{"d_model": 128, "head_dim": 64, "activation": "gelu", "norm": "layernorm", "init_std_down": 0.00527, "warmup_steps": 31, "decay_fraction": 0.894, "dataset": "wikipedia_en"}
Each number is 128 + 24 x the weight over its row's rms, rounded and kept within 0 to 255. Layers, rows and columns count from 0. Numbers have three digits each. The size before them is the row's rms in percent of the matrix's.

# v: layer 10 attention value, 128x128, rms 0.324, rows 21-63, columns 0-127
# o: layer 10 attention output (transposed), 128x128, rms 0.299, rows 21-63, columns 0-127
# q: layer 10 attention query, 128x128, rms 0.173, rows 64-73, columns 0-127
# k: layer 10 attention key, 128x128, rms 0.193, rows 64-72, columns 0-127
v21 123:122138122093067104164134127114139101105124117166165119133124095082143106163163092092136116119127123118142139138148128113100121133134161091195156122115115157074160107153118104158144097142155151094121143140084115143151172113144093130136127138137134117122110161140134158084140100156149152137111097146125085121159141156131157124128119121134096154128156158100130167119093104111092108141105
o21 130:166127140116172178128124135118134144117111122168138181084132133091097109105111155078117112115124150158134119084122184105133128141137139184171119140136097079132138118113127147084149121117133119117109109142120146139093077121136133120151108124130144144112104106112143143153106120113186135122140110155175144125119105111163107124124131114092123113121139154157115132162096153166117177085096
v22 131:140144095115108125127116139122127117099157081097140130113166173113150120074161094139123125146114132122126056151122122132152157163126149111100106140137177157192158161137127164106145114171144110106177134152099125139140115155081107124129118108166151114109143116107101130069123161137141111121116140129116125118147149088107141160114092146140114136093140165099117146116095132118104125126152
o22 137:171120144119121119115139130159101129113099130118133171128143097116142093124158107083148175125135099087189157130098110113105147088112152135134134101139120127077098110157135128153157129095127093166135168160181109097130129125155126095093118087084111134151139106096148140170145116119135135134108122090123163157158093124142114094132132144081172126144137156139131129118149146132133154144113
v23 123:093102139165108094155105198124138111133179141123087108121156120143111089117108142154124175136109100161130131127062119156117147137145134121121120167150098132105107123109144134114115086136126150139144121173123155123105113155074118126122125109158122107094125088109136133112123110147130128120145097131123155144132139150095148141137113127159125118056164142166139152122108114149121196102113
o23 130:118158115119151134135089102123111128128074114118142148115100105140115137140176127137114146102073145110149181119154172114139128093128087120156097101127155157131126116145145124156126153128155113138113116115142111121171114117107119130129161168155156134083134136179147122165127148085096139123143175115107136124115098100143149140100113074084176132142129088125125121095147154125091120170154
v24 127:140147119105124140136171122133117115150109122137098163111150117062105156115133114141122132124138144100093137138107153144086122141151129132088151117136168122143104149134156122150144140069179165119142139088125096186100181109145133142116120119135112163116081085135144125161090128140144135111114081118155165133116151118140140100127119145130154123156075130127125152113095088165082145128112
o24 135:141134138114130122113108092124118102134156099138122098097164170137108149110110138112095168091112126105144175116171179098145161110115147108134144128146128113096168116106094174113092114137105135169145094136148115133121102155126138117127123132108098184144153146133109119139159172128117151116156125101072101092124109120131127138152133136133103117117159131175112150125100079122175157127175
v25 124:131135147088127137095122105125133148113116098078127130137172167130132124155124151140132181152120135145198118165121153089102147121095144119143139141101165147139164114157149094094122119172103123085076139156130117102120139133087107124150104139156128134078090144106115115149140119092169169087138119095140163121100117143130125139120099120107101146152151133125148144103113102122164099118139
o25 125:118141153131126121193146127153145068131125130151075132117082094099139127142133156154150105137117104103116153132133128133169091158152109146115123173118079122176078138087085145164161122106099114140146148113112117094098130119184084120139138116139108128114152118114146135129151150140132131120116120120134093134178100099132129118135115122128161130139112123183141104156101154113110129116168
v26 121:087114121169134146106109102115113125085135134114102065099114102163141146144133121099146109148163128115127153162146175142129121124143161128130120095124134116156155125132130142133167119161117134140087105084129166144088127153095168095120120155081094130134121146114123120083077162101150117097143140144127158138157142133120112117117136146139120192144098089132134094160124140123097152124176
o26 131:128147074095156095125156174156127073134105130160128142115137143178140120173110132195150108119134120145109100164100083106088116128140105139134094112163133106107136125162105123104114123157136154119128103179144114123129133123096092110145113133122139095108170142088118111096178120130127141133105178097119162163134120108105134141156151110127127146142117138122094143129143143154142126079126
v27 113:136100161113119092102109122084129186102111135116161099180125135107100130121158163150199132141170114142112158111113140079107107134106142117103136158126121124130165186157193104134109127125125122133133099126120122105140093137129136096140144097116126139156109119128143173133133144086120150092102128137167118132138096109144112098122137123119110106128143174139121121134170072144150135123105
o27 118:093121118090076164150161147150119138098159125119131136107141138175154122129092159138174136111108142113122093145151092144140085143136095096114098119126112150121109117146099146109131127161130131139127111094093156105116114100085181150190136176120095107154105098114144116142101152128112148129132105134134107140151107156164138098161147138137136055131128096155144116145133153130130151140150
v28 123:143141155161199113172135138171128119136116131130169116151103113095097106113154122105167115124112122132099085091114195133112111118108104108125155161140120106138157149139104097122097100165086155126127118148131160113147114126148113108107151104178160164093118111092148152113120131169141118122135152102112152107131122172138133104135124096124155119145148114115135098113130099150117124152069
o28 128:125134143096135145135162155079143123099122156137114119080140106141125136044122146122130142125147083117105170163139092121143117143157112127144102137164119161132137139108138181132097150123141091105146167108124096129141138102098160107131128188146109142160124157121132183132124078137156122131136096160097111130098111156122141101105122141109151122117126106138137104072123165145126140100110
v29 122:200113193091133087142146151107121099106121117124118141112146114129156067115135157117099148095162120087101131114125111148123139133108163176153159093136086135130159133117159144131149116118112147142129161149139117100138122147095172072124136129162142107129087140141083116133109128121128142135120104145156142154149124167129145123130130106114158124116136157146185123129103116137098089160142
o29 132:101139120121101105152148111107130216126109154127111138115118114117168125142122151112136139123116148118131102125165137105131151145144095144094140136124113112152170139167115133072146098121138123155129197143116099180101082138111107181204112104127136174110124153117109155158142154124094123090123100099111161116106112101128125126146110110109119143131125134139141132095133122085137123131136
v30 128:161102103153097108130133151131144120169107160161127141054132135145068113126104128140155139118139166179119117144154170100147118151109096125142079171126137098125113139129072123114146100152123104137118133151124129113083113127155133143121146148158110147100123128186148111094171161140116139101116155092113118141119139130117069155130142162150105154161133125091145111148136112129143127121143
o30 142:097137131097155127119135121122126135107161104132122125138116090152159098129110135126138151125194119077093153147077166153153118132144153149125109074119133141139147158087112114136130146094110161086134138115147132152171117184119168107153144128110102102142119062157075113122151155138147157164114156095115102120134164112144115129109108097108126122149150141120115130129118145152108090111107
v31 118:167112127146115158153115114122107118147088125104099101132136123115081092104137140067183128165089150093122108116141128154119085115183147109149144101132107133109108126167117163114143151147134145109137130111106105134152117130120149113149125132117143136114141155143098115142108121151130133102153133107132133062102141180175130138160102116157120153148156131065151119121088124120182121151152
o31 124:120125126152125127146128152173144156131124132142156169145152117146111180068123129116104129104164094138123155134105124123166133155130114157115113185148121135096128150139056131130135121111160060077111131106146174156117131128119070106142117114115116158117160127135141121160124144111129126139104118122122135120127066096092129141085121122141137132101122123150130145163128109173133101125083
v32 122:126145158188149127098138144117113153148088105113118127117108085120127134117144141134109122129141123157175144140089102094105087148081096128148108131166131144122165136141147140133140135114090145142122146098117118169115126171093141127077102114091146137122115138107136118196101170127116145087146194115129133101136120135180159168105136113152158105111093137096120103144128123137143134126147
o32 136:084123130174121074164135149150116127131161146136124179121090112147169144130113106126085107111109137114130113149126138185126114108140143156127148114116097175146111105096128142125093119130138145096122093156158069103127118112114120122156090134138123132166093185174130140099149090142133127166120108125096140128104111089119147104167138128163093127135098109157119126145181133142127128138128
v33 128:088143123125125119155131129134136125115085110171138103124104125102120108099153138133154109140087147111087099167132060123117121137142086121126109115141152141183086135133213171150101120147119148149123123163136139119089149109117133185136116107110115131165149138087132129121173129113132165125149166132111118119138114090089102154120114118115091103162113129117172151110112122136112143129120
o33 130:147133130140119159145094141154131142124166158130143112159220105133166112127124119139116102125167144133109168117151123141084112150146126148150083098135110144084094104110102112123139107077106102124160131141138122111141151144121151113087166137099154121103102156149135107144126161139122100082161084118099140156143153100157140108119116096132131115106149134116097116143145090088143139168138
v34 132:094113124093172134138185127121125107130090110158110114127159111101101160101097150128125107097101143112150150117138132115146120149117152076112103081136153156116143155120163131123123124131153148122119133110144152131124083106172128125191132147126140106106143136155140151126112104166111149123142120131118085156122118144144168163115167101111113112119103077116142058140168086083116128127115
o34 132:133124138137133145105177110117118122136135173083126085120133135129107156151106104133126166125131181150118110123111130119148123142192154169142129145130126174161100142131128148106141130088142155146112121140137124115130101092134134120119132183130141140114160119152126059164142110100068088169123116113109087140112119142119067139113123122124102113068154155114145114124132107157146125090135
v35 124:146120077118144101079136116129126150103141114131161115180122115159112186134131118123166132064176113109071175128148154139125165136164112112146166120132107128122112142125136127138123127113127139118088129143115151124127148124086123184119137118143133093129119128112117135109124143139138095103126131109095141112145206089128127154132093123120132126133112049108139149123125125121102145170126
o35 130:154119120141148142131160164093114112118142151130095129114140149166108139149113112200109122122111109107133125133115118109123171129144141118149142114135181065135115085122154137119143147123091172111105120145113157095128116180109115091161136138117119182105128088082116116136109124139142111092130114157069118127124103157140164108128138111137127136110150180153147120148149137097110126144069
v36 121:138134086132104161134115103130128129108147133132112124124121158170146148144085115109122126115144122160138098107146083109121147130107097127095143089106081136140150173133147086067129087148176130116115109115150123134107175122112119107111169141131147122136106124075122166181143147127116114158132173144123143149129147112174104117097162102155150121135157151118157136113084141106094157165117
o36 126:147130099195165155135148139140128128174137159140132086101136119121151126124139080144166090112122128113127135117135146088132110120131112128125123109140134106093175114102106121173137179117113161102129134144127110111111153052145155157134105095155114155118120111132125118118124106150122116161160087107166139151100128151080127123124145121103107118150109155140146147066117160103117104148169
v37 127:089127092110140123094118127187115130106072132130101148100161127183093185141143132198144140134151172119144145095134075142101126115132149122103163166110107103119124154141138146135161133104135132143128111103103118101117151134110127092153124070116147133176136088154123127107082136141124142151133129112116132136112081147158141136159117128140113124137143138108122144164097113123124151093124
o37 128:143094135144109121142106154082133107146153127173128080151088152156111082154116132119083110097121141110152131154133142143126129090133054127099119135132154137122140145118110154121189118127172129122146120133158127137151135098128122116152105128124118101114101130114175123128148156110164144105120173110138147076100128139122127125076122139138139109093143180162166088108135098148163133140143
v38 132:098109148172134162124130135133123095097150158117088155179093116121118181030108119137116152128110133151109138148110121112122139069144131106138136134127098182120148133152118117124126136130093120123100109133138169146133122113154133106168137145149142109162108159145165143109117142111105109117134103113156173165109186106143135117139150129128121131119113126113111163132107132132175108093101
o38 130:069131142115131134127135147103149133127143111104133149174168133153116110164134146129090099131117106123131136114148110100137120167147162146153120168125106120118127113100153156184109135145176163157116099128104122125138128116131136087108097133140138108132162103068116113121102134117100147149170160100162129127091075136117180168137102147102123109158115100115157087133170095106139120101110
v39 118:134112118107065092131099157150156129093155102098151176114191140143121101104137164199132075114148094135144127107125126130140131129096122150145114134139140127121116145080147143126083122084162112140104146125110162120130140162123114130102089133128132118112187138125128099124165099129131107080134159147122149132172131113128153097106151141112153149123133142097106100162143161124124132111128
o39 117:147096112154132147101152138109094114115143114143082145169140116083154094132135146114107171126110116116148155161136149137110101102163143126137146147107129146095099159141142099113156142173120128111118126157112112161131144110095120151150141091130133190117066108139117120090128116117111145164106148147146115119179127081116128121149124109147170107092143117082139142099185124092100148120147
v40 134:136110149103105091123100125142121156134114103091150168125098101151118095158124083066173086155138102081160118116112139135123117176125108145130116092128145135162107172154082098123119135115126121122138104126157103155108121146098156110151148144150126167165120146152167108139143109132120159149162133111121139135122124145106151132196126115099134094166137106135124132125142165166083131128126
o40 139:108130109092112138148163123166123153125150108140126119109153126072173093088122132145130116158109132163131146183151133102127136105114120117145126111127163129223173080125143132095110115134124110093143132062144103107136167138131121073106122108106118130107141134120151117113130144124127139153097111141176128161126116110121125135130139153143111141102160139142144142089085090118151133153124
v41 132:109140098150154125161165156139133131162131128182141104086093151119109140138131122116162128140121084160106145125103111085111127124120174162111107114123116110124131094089115089119139147140130158124122129098090076134099139154115097127126123083129208146135149155130126137113182099144129154137161144123143154109165157088095110115167159151135133140148136139154136123087113117113099112148116
o41 142:184115114107116130125137124105135118122110150162125160098141140120146113126173114145089105164171125135158158146123155149128123149100085081155152102143097140134161144118148089151125109074188134123144117115132156096148159096143167163147104135100128161139097127151104107130100120118093117129148137102078114122109142095123148114172123154096135134125115144123095136163086126142103153085120
v42 121:166122137089105156073141140135112150138116120140151129103136121168086094095134148140134150108164141136127125166116169135127093188145150165117139109132134125121111125109164150146143137155145136110158134131139097109104112070119105082133168115129135126171122122099120102134117175116172116154137129115131111123136153104134122132131132126137168120058121171162144136086100108137077099103146
o42 128:087120131117135130142102103144095115133129129143117123113126133091149131185119099136072180136128124093127151098126137159084175135113122130096097094134108073132133115220105107122168124122158123158162121122144113136135142147157142147151114161134124122115148109139085139137130125166146150142147072118139101141070121129124103125103137122175121108137134100144162133138107143129105156148140
v43 126:138110122137104109142128134159126105137111048071116150090104162126141141098130134111131121117149121125087126163152123120158146104119157125136104156108094130186087123127148112193127102150084162127148127142117138168131134094177133110133141121177109105145126114138072134134121113093113152114121065128118136139113127115127113147151154121150158139154116152135114133101154145090148141128163
o43 130:161134112115131113105151119092104150101087105144137128140125096133169122174166138117135169130134144132111096143123097117141102147112127145116123111160105103118101165117135152117132144114146139134137133091120114115142102142129092127133124107126140133136130145116128150138134130114181097166159109109122116125159135168175164177118140090107122109135099085130157152133079021160147102145147
v44 127:141126168105097108153102101116130161141093156142116129175113160096105131154059135108109109138111104152138108095146137126107097128128137113127189099148151107128146108114152094099100143151140114168107114136104160085097136181184118133136137122141118150121120092083107129148106178115130067127155109130127097122167142116081117102116113141126140144151103141121133115145132158136134141124136
o44 125:169125119147091130139095077138130138138137121121142133107124087120111107102147184204137139108103132141085150142130063105128129170118127128095166118129095136109170138126136114164167133120111135137144146098132132171134115124113156083129097131108102167101167141137155109099133114157124130116089135160146121135126122132150150145133126099123093069114115134130114155112166153139100155096148
v45 128:131139141122124069139119117116142106171120118110137140126128116141115131094138097118129103130173138129113092123105110108107146145151081113106137139132096092130098086197082141124136129099115125176107150130190158157134143136145137099150097134132165128139174139121132159125139173074118126128161110180121092097118132141081146104138131133086136136135120125153132157067154119122132142130135
o45 129:140145177091156131140170122128149187066140126114125121140099127131116101140114133140130129089131114156102127136149157138098131085158150120112135100144135117106140162129171117137133149117175128105132120094065114086123158150154109173119121139130090148098123151078142111106135106149149146112122131114148131125113107131127130133168114112125123116071157104105079152157146096156122113182126
v46 121:155127138111093152136131104109131083107130146078125161099110128121117089129086151115113056120140130146124173137129119138121144137082120119147123153129144157102139162162153086135097149106186159153118132124133152124153128125137162111089144117103125162142112129115134115104148139124160123122107103201134111131107160143111132175141092157129148139126105086117094107168144151144102090111109
o46 131:132135110133124141114138119113152140093143105161124100084130114075147102111143072159116124102085124135093091082086104117142110102176193135159133110122129155132121110139091180115137105160121155137133125158140135162161172152128114163117120124115119128141155093164111121122136105106130113098130135153152167096135117113103189165151144138137123113114140122100157157153114134128153131095143
v47 125:140153135151084120134114100158126163120117135132147145124166125155160111112097133128161133079112100108125075128129153123086156185106111130113157112121158095116127109144180144119152118099103146111161101159135136134099160108116106138119109121167129120122142132136103130132102099108136213127124103145158128121133093134155143112121108162130119144135118105116085097112115162097161175130075
o47 132:078149113117127119140136080094124151129147129163154141135127123103077142137114170145144176178117107118125203141111086120147080074116157139129121127136137128126116110117074091136117137153134156127162140157095159093079122141151146121139130107134119109126091149107129153156141131137126095101124133115108128116115150108108117132111151112089134112093139148160142178119131124124129176127172
v48 125:099132138131083093131120125161136144146102161172103127125137109118144106113131092117142106150192087140116101143124127125125134106166161128105116138133091120141137099148114139166129108100169123111138178120140158094107135124156116154122131109125054121078157157078117109136146110160113142159101133131161137096157151115148112072099126134138139087166093107106134151142150130110151147116135
o48 123:153152103144128163129131129130107136126144127093140106185158103124091145156127198160148142129096152124140133087132128125127127117146102136161107085134157116115111163109142156123125091156134092086154117122132136140116125093097156120110136088111089164167104099183158165085115109145142163106148132119107096129095105089143124169156138126128113149140130121121093164139126128152105118142086
v49 133:126122143128110137103143138138141141122106116082119118129117109141117114153130122133166128059158158120121133112107164135136138132103131134155118135144110151103124121088125132124123127140122098119169117123105134087107159122166121175164119145103106146116177137091120066153146132117141103156153132183098109181159137122137147101074139125145120148111143150115135115079146133197116062120108
o49 126:163143161153155144101127092100108158128142124154074119112156107126130153155127117121131103137151081141077118105073127145092119108108113123093107173144150119162169132172167143144122144154149138150110136112168130159140079122099127154098149080127166130118108136134154144102154124131108123134135112111140094125111122111130135096112126120164129088109137092125120129152121194099130175144122
v50 132:185136130156116076140137094159133164168161120163125144131094132113158142111060151127131112136141098145108121150150115144090161102106120137125160117147101151135149120136120137149111117141128170146150096132149112140090185137159097137099092151133143073113136144155120116152105132138155116113092128100129125150099142126146123108168138060126130144105128161091129118112115159146119118086111
o50 132:150125157082106135170159075125126141154146100137139160159136166147135138114182134155122133134071163076081166114102118124100139120150144150134108143142138129087148137107146133128133106148113092110102114115074101116144086122135142145141135095131138144146098139116096091103128127127130084180161140158136136143101149136096136112090155165134108138141085136163151148134096133123102125133123
v51 126:094108136111144136153119137156137150166098116181116095137143141121147093189146160147152148134128146132128147155139106118148129162122121089134116098110136152130116139144179107101109137142107125132159133115125106085140146128110178124149097079143085110141096095128140139132146151126094133157127076170130117113124148127122087110100102090150085173139093138170107098123116160149113118106164
o51 128:131122082115120133168077121161162094106174159150134156121110167116150098111126138135127106168158147157092098115100109123119107137143060168114136102104139087089103137119155147127107130120122124167114151146133126141112094135110105130102169126116144112152129134167108107159136109139109149160143106121122111120137126158136116158141106107091142091094171129175133143101116132129119151189148
v52 129:122121115153141146121151117107139150089151102108122110164160138150089084137152140155108176088144147122134098107105146173143075102136118138103155106138099140116081122166127145086082156135142130094127147108130143149155146147118086151161147120154136092142106113081131134097143129132099128099135150124104124107151116106112138066182149124140103133138164109123102135129179165126136126106133
o52 135:110148143141127118098149099139141104132074153120140120133128121137103127100116095121092149162143131190074126146147151132133113116140118089123129139119103156122082130109151083106154146157111141126148089151111141179137149127102132103104118097127116127127147130083122140118148148140135198118130108127133121170114117204118157111094101111109192126107124136168140130146142153116097118161113
v53 117:099151130112111120133118180116128158122140137107116137161117165147127122166099173146129062110074106132133110150169114126135122123123126135116136126129138137097076149103098129117123141180116148089132139090128141140119100117106144136167126132127090127121058136164119123186134135119120161137161099105105142105111123099169148134157140137143100106085132102120084154128179141096134130127102
o53 126:107130117137121118114129135140096140145120153092115141135135131140149124110124130132121138117116138136108195130061148137186113118086115098134143154097094080135077099144122124062127163118118158139136161096172136093131155124146133122097127120147166147150120108137176100105126130122097121146135145150146148113114141193126124178132123098155129144118133108148159121132152096151106093081145
v54 129:135144116121115134190184084160138126124112163126126066103158112179142106132094142156091102160151170183125141142147075141116082136156137109126127101136131155147143163118093105132155143087096166112147115151118106101139158114132140155163127122130129137120108173147130098109124097116119143082129087118101113118099136101135117095121121135135145124138123107124123159119140099114115110157141
o54 138:142160137157129117137157146073103116169132127152153142122129127116098071109190082153160130134144089103101072095140142102123170141139119142100125131122069134112132124102107144095131127131140137130155154119119153065128135129107143133110144135100125131167119102134105147142130194142112165150149152114126135115123153128098100158111121150132107145072135136148090120155135101151118125146151
v55 122:130158093147139114108125133122125135136101077119163126137135142114145138142065158105115133120128130124122131119133088129108106157131094142143145137113090097114122080132168143118122125121103124077105163138137130132136131190072122100158069141141117092119135147092140118093114093166136149134104164168133116130152136152131141097112145153114157093128133110156159140135128062089170134099112
o55 129:129114130132144143112115115107127142133124178132046119138137127179111123132107131129122141158121164149149114129123143152151109097154142108094155082104124130143096130111119125104175151161147092101124129100122155097133099100138092122126139154086127146131150207109103131184122149139151148093152141104140167163122126101098106139142142140111089119160085134098139135138138165127092127137106
v56 123:093113098142154124118163144148119122114124116108103150114104115137090122171097075110139169096140128129131124120113129105111131135093105115149101162131161160148128095113146145164170167143143111129139120136140179159108125166144116110118129151138109147070106090136169119116068169143103145130121089164114123167153130133157141091140117113132084116157130173133134111139099112092135091120157
o56 128:098138132134132148139168126131149125101096116100119069093138092139157097128125151102084127129154130124169114142079128146134125126138155180135144115126185110116134116101169119170128096089101171109142125120121111129120086118074089123115145132120145101116153165126132128145172181130135154111143168123136113129091134124091131154121152110110134089150101122171137125141117123155119184111134
v57 120:106168186136133128121144176151153118123101137097102155140112146130098133164125168124134114127150111110123107124134128189120146126141124061119072124121133136104127141116153108118117117131115149086102150091097146105115134145105062124121120133128084135182134152134127137124114106098142196131135143129130088132122161098155091137114123137100115106125155105137140152107178159164111144134149
o57 127:097113115146174140085086118127127137132131139096166097143186142098159120127148115181139104105110128120128118118133145128170089151112118124111121121132129137186105169142131160064121168096161135149146150147113132072128124111115097117106126109124080103123089120124122088128155110145151120133172128131132132113134117125109159116115101119163165145131140123163110152130133136113127192106090
v58 117:088134117121144071131153101131135108105152114135135120102126107133093145141116196101090109106061102119141164115138159131144109158140135128135163141125151126156089140119127105144090106153100138137142131133163152122072155150137130155140130088133131113133127111108141126133143118100153153084105135158157076143128131172148156109102117135196138107144141152108130092159111103108137090127107
o58 130:155112134126122126140135156135155126093095117118127129128116146130115155112115151149163148164155156143104108076102149119114126072115140123137088156122127168122130098082143125136154113143159179082143154112131107129145107120142125116141128147086155167152141148134096112144112139161120124115159137144129155121142120103151123119077153049143118121129126097120136079087124135116104163083188
v59 130:144124145132095122116113114158133119126113134099134094169153081172126120142141135130108135134113115111146176110138171083143081085163087151120120114127158124168105110093096110112162142108079110166135164150145168183134142083149139139129081137136123112091134139134174125160134088123127123137112148180121149107143114098129135098109129159117116117127111165127133145093117094104108130142148
o59 135:144146094126170109163124147131146144139093153120128121094166168113106140161121155096155110129160084153103114137149105174098154128099159123146180158101105133112110125129126131134103117112138150086134136107104093101153093124143146114121116131158103164130093122121135166085152160108115175102134155139142100163135143097138054119135138126149139084123128121096154136121133108115087109149142
v60 122:162087146123129127127146111109115130136190132095154133148158119141108073142125127097139110124108143127110141175057098109124137115153121138116065119108155121137172165134143118185129119093147106132149135139131130091134155223120099131121154123126148101186143130133135155120160119103141148132141103124108127128108140110117107120138131103118116177138142120124128109156144117137133108171129
o60 120:131120113080124091095150159123156114125085109120158131109101126145178103119111120143118149099109113101157121120149157147128145187127138146100123126137133151169102116128166127143133121158122140084110145149145173129112108142080157171085152086113144121125133130099132113142078161131103121113094081159140133136161152087111175124134125145133147100088172127119132162104096148135106125147132
v61 122:144116121124108110125156130193128130102148194135145147124163135098128150131132103106168142120136139146137078212137134160117126106084118124139103120117122081116100126133101102115153117136152136141115114085142141114106079153128109121123105153161103113150078145150124126142112157082159152141115111152100097138108137105134114105125124147122164155096146149072126165115114120164151114132119
o61 133:109123103083137075110156102126138108121140134114110157130177145139149080123141163119162140099113134121131152110144135059171132118154156091091095116123142119124130119156101153171121090128124138136143134170097135113162132104124115164129103109160166096121143141108153106105097112138159138148127116106156092113103166116134127129096122100153104131144167133176117133195127142139096114126119
v62 120:118127124097121134158113113143123136153145116116122138103135183110091143106151112113108093135172144140140140078103143116114128128124106092157126123127137111137114104095165133157127116143091177119130169113182123135105144118139135084129144100102132196132096162155133095145120127137141120122115114139102170136132082142078094160081113123075148142137173149136145129169127136154151147158101
o62 131:123120101121155178148098076120127088098106141170140114150122120147148113109094195087155105091120126081103106140157124117121142139130134118115122150131125159158130105151090137101122125119136111104103101126168091135166161127174120140104111127176154147113131111099121122177146131153136114138150126121078127124136132119117145137189119136172105131103091126114110141099151103164115155154139
v63 122:102161102091121110104180100150139101147157138126115169124152142159108105121110088154096134111134162149108185139137133104122105092128117136133156119137154127119144106162136157129111099182102119129066154147181096105120117140133120083112131116136158138128131106096125121112127094139113149106123143040128113107102156111120166142123098152128141162122126147122143141165135150144132113165125
o63 129:118134106125122122150138192116132107124100091149105123152126124091134150149105111143091194091136159115115133109143125107144174165174176110091188170136119135144111139101115097132143130134120123097143154090128106101143146125164143135131156102120165114122115119125104132087144105120157135128165150120079112140131116112145140123138091092140103123126118162155119093077109178126131149124111
q64 081:112146147127096134125147145097112138107121087154136146141148164142097146123141137154168092145143086127151126107170121136138133134133098094149141119118131108120154111136121136121120142147149100172137119150141131170147128128144119186083126175141137166121134123104097080133092138115131108119126103115138092084109101147124135091142101158194108162110155129183185088118125147158100113161129
k64 060:127152113149086107125106116132144135129142115142114140142109131120119158103106156124135147146173132107098109138127101117121132094103130141137142129105122128110208145138116076159101165127150099135171161099145127167125081143137160176117106119176109155153122127093155081092115151109133120135134130098154143089125122160154142145090152145112104184115129125146169135129138142124077108173129
q65 078:126139107147129134162131142140080157134167131112119113120134202163153133114170123135119104138127128113108149136102159129109150087143071084116161096154145135095167123168160127112187144107159096158135140134110139154143107106126134153134116153127140133141148147112116095136118116158111081099150079144125107103149121130117133115149130147180142104164153112129173107125128146122100147089099
k65 065:118122109129105145082106188114134129114157130137140140120133150128119103118112102109119153128137130141123160125098124097123133066143120130100160072124151158112141167150132135098129138100120134134160112144138148119127116127105103130129103115123112075109105154112187099142136136088152147140164118124073150141157142167084115128116170112139121115094086121106186135129186111159112135079114
q66 079:141169105162104155176120118086095126140121110137151136130140146162104133125117122148121148102125099105095106143178155100163176107178118084125156121148145146094142124142177119143094201125135122146094160121157120114144151132131133116136129116092150170154125127160107146144102102137149112153138114119144115107132126132152121081163148161174120127108151119117162128135125163135072145131145
k66 053:096147101175085126152103106110147131144163091134129154158180166137153113138106127123113157140155154076125105129106122129175138116128124141179114126117095120136128138108137115122136149126139163140117135144161127128114116167139123158121135111097124153150113145111182122091087125135129122148179137109213086104102093142141116161120115150077103123110096115095144145145132117147108128137152
q67 074:074101171181127115099135132106133144113108093134132116125144096149153106134126137128088087141144128099103115142089123130154145131170137147160100148141110119132044131157135127116130128089128171146150097125122095124103182122157154087137165148145111160112145145177105137168098108124127116151142128109133124121114148136113157156144154147142087132128090123138166139128094144138170120135107
k67 064:105173124145105143122131137128169123094146041127125104099152135110121132116130135134133133102187120104121129140102141101108159117134119108101115103166149179148125150149144099129121170125151097142127103107093157126107085085131132126121127123133171132112124148131129101132149115138113091185141157080157142098071124117150166110105151128143136171160113127100156150113126135131143148162134
q68 098:135196141153138153145104108124175071144156124128139146130135075138108153146141127155163176117098134121096154098134118154139150108136115143101110135113145099158089148105121144156076128111139103092138129133158115076129179149142159133113122111151152091134111144160136121134098104145143127099149108163150119143145119140156111155161142112116176112116059133106121137104124140112119131114100
k68 075:093169138172116150136101147138123113126100128115100118097121130103121114125109104130157146128128135112122147103127107104149145131084137135121135123116152102132108130136096151101098124093116123069103118136141145110160169161154111125151120194092150104134074173107145158160111132128122130162146097111119114103180133149114128165124093129132160145075106125092125118120128093141096148162193
q69 094:092035131147158110093122151144114130105125125134106141140105100119136109123089127141111072105117133105156142159111115181090089158131147148120173114142101146112161128151131122125131111178141140133141135126136132155130077095154135154106078139170126160113121123135125115138159170128141141119136147123145132128129172141114104151162078144116135150171156137163113120108119087146144142144118
k69 057:106129147134108093116127120154103087078137104133138130151147120150108137143123159139115116135102111132132121132099152154131128140147125157195049124127126127166125115115136132112133126097171113149141083091127107157141080125177134115132129114127186150100105163109059134128155107140102143150106108129118134154100159118097071136132106111120099133166114136113107112087114119137142134140090
q70 106:120165144108113121096100125117145086121133136124098140143119090136106120165129123101149155080131130134102155129141071130091145168133151155131149111118120079147143117113115111131107142176123143106133156107130118131093097148152128190105129115122174082107107156168161141139156153152120123138110135099173147114079122150109109149129085134137139153131125171154087100101158105142162158110127
k70 056:118111123136126149119145125129140149130135074113137104078159172149140129154171118113153170168126136121123105086111145099131125134156134119109153122140130146112126140146146115164098125087123161164112116139084186102123112114134151113165075129134132109102102189127168167163134157122125104161117161117139105122072152097154121149114143155149160127131129124084137137178145115146125155114143
q71 103:102135152147078113099147153141128139133172099112103157103123103122099109130090128092113116127149138090136148137136123164127122168208154144143165105155111110135165100169116108152141156125084123166102108150101157137128117122147126183079109094111138151136140094156153169180126145120122133119123112120145109116108128137125123132148117150169101150111137117174149151140118157134162136108145
k71 072:124131098082107132110195108111129108124152091153121128114079177119147130138166150098120120135145119108110116158125151171130157112143146113140142128110105118127122146168152097078130130105104091140176177137082174107131138130154169108100102073122128131125133112131152130139112126144123128149164129111127110074122138123129115137128138160104099139106130117149199145144116116147151147097099
q72 072:090120139104146097129109123090178112105110133117099107142105096115108116130124101148127143129129155183083144167132081175153127155106147163130131132134125132136117119126098128095094138151116124082125137136113101117132128136171108124128124075149159083140085175152123126116104121151150162131126165139082126154170118126166146143121116109075125133102124138133074133107093104129149165115158
k72 062:129112139136145086135108116122081123122096155077088114127120113104152090105196113118148121145117150145097125134127150143117136200129160142137121121116152141137129100123132129100135103138143146109099156161125115100101191129152135118128102134109158112117102139155076165117137129119126137106095179170102153149096111084153125099160163117108175090148116122125115128151098137135139131159126
q73 062:148136119154096091139123126073163122108132084118124111104120128139095103125112107146130167143137133146081094117145112110120122078188088118195137128129144153102139133130172119116123153099152089126139152124121094127114125114140141112163159133129127140115135125154067095153090121153126159126126154102064133101127105133147186106139147142122155109137113126158128118099134111140113159094148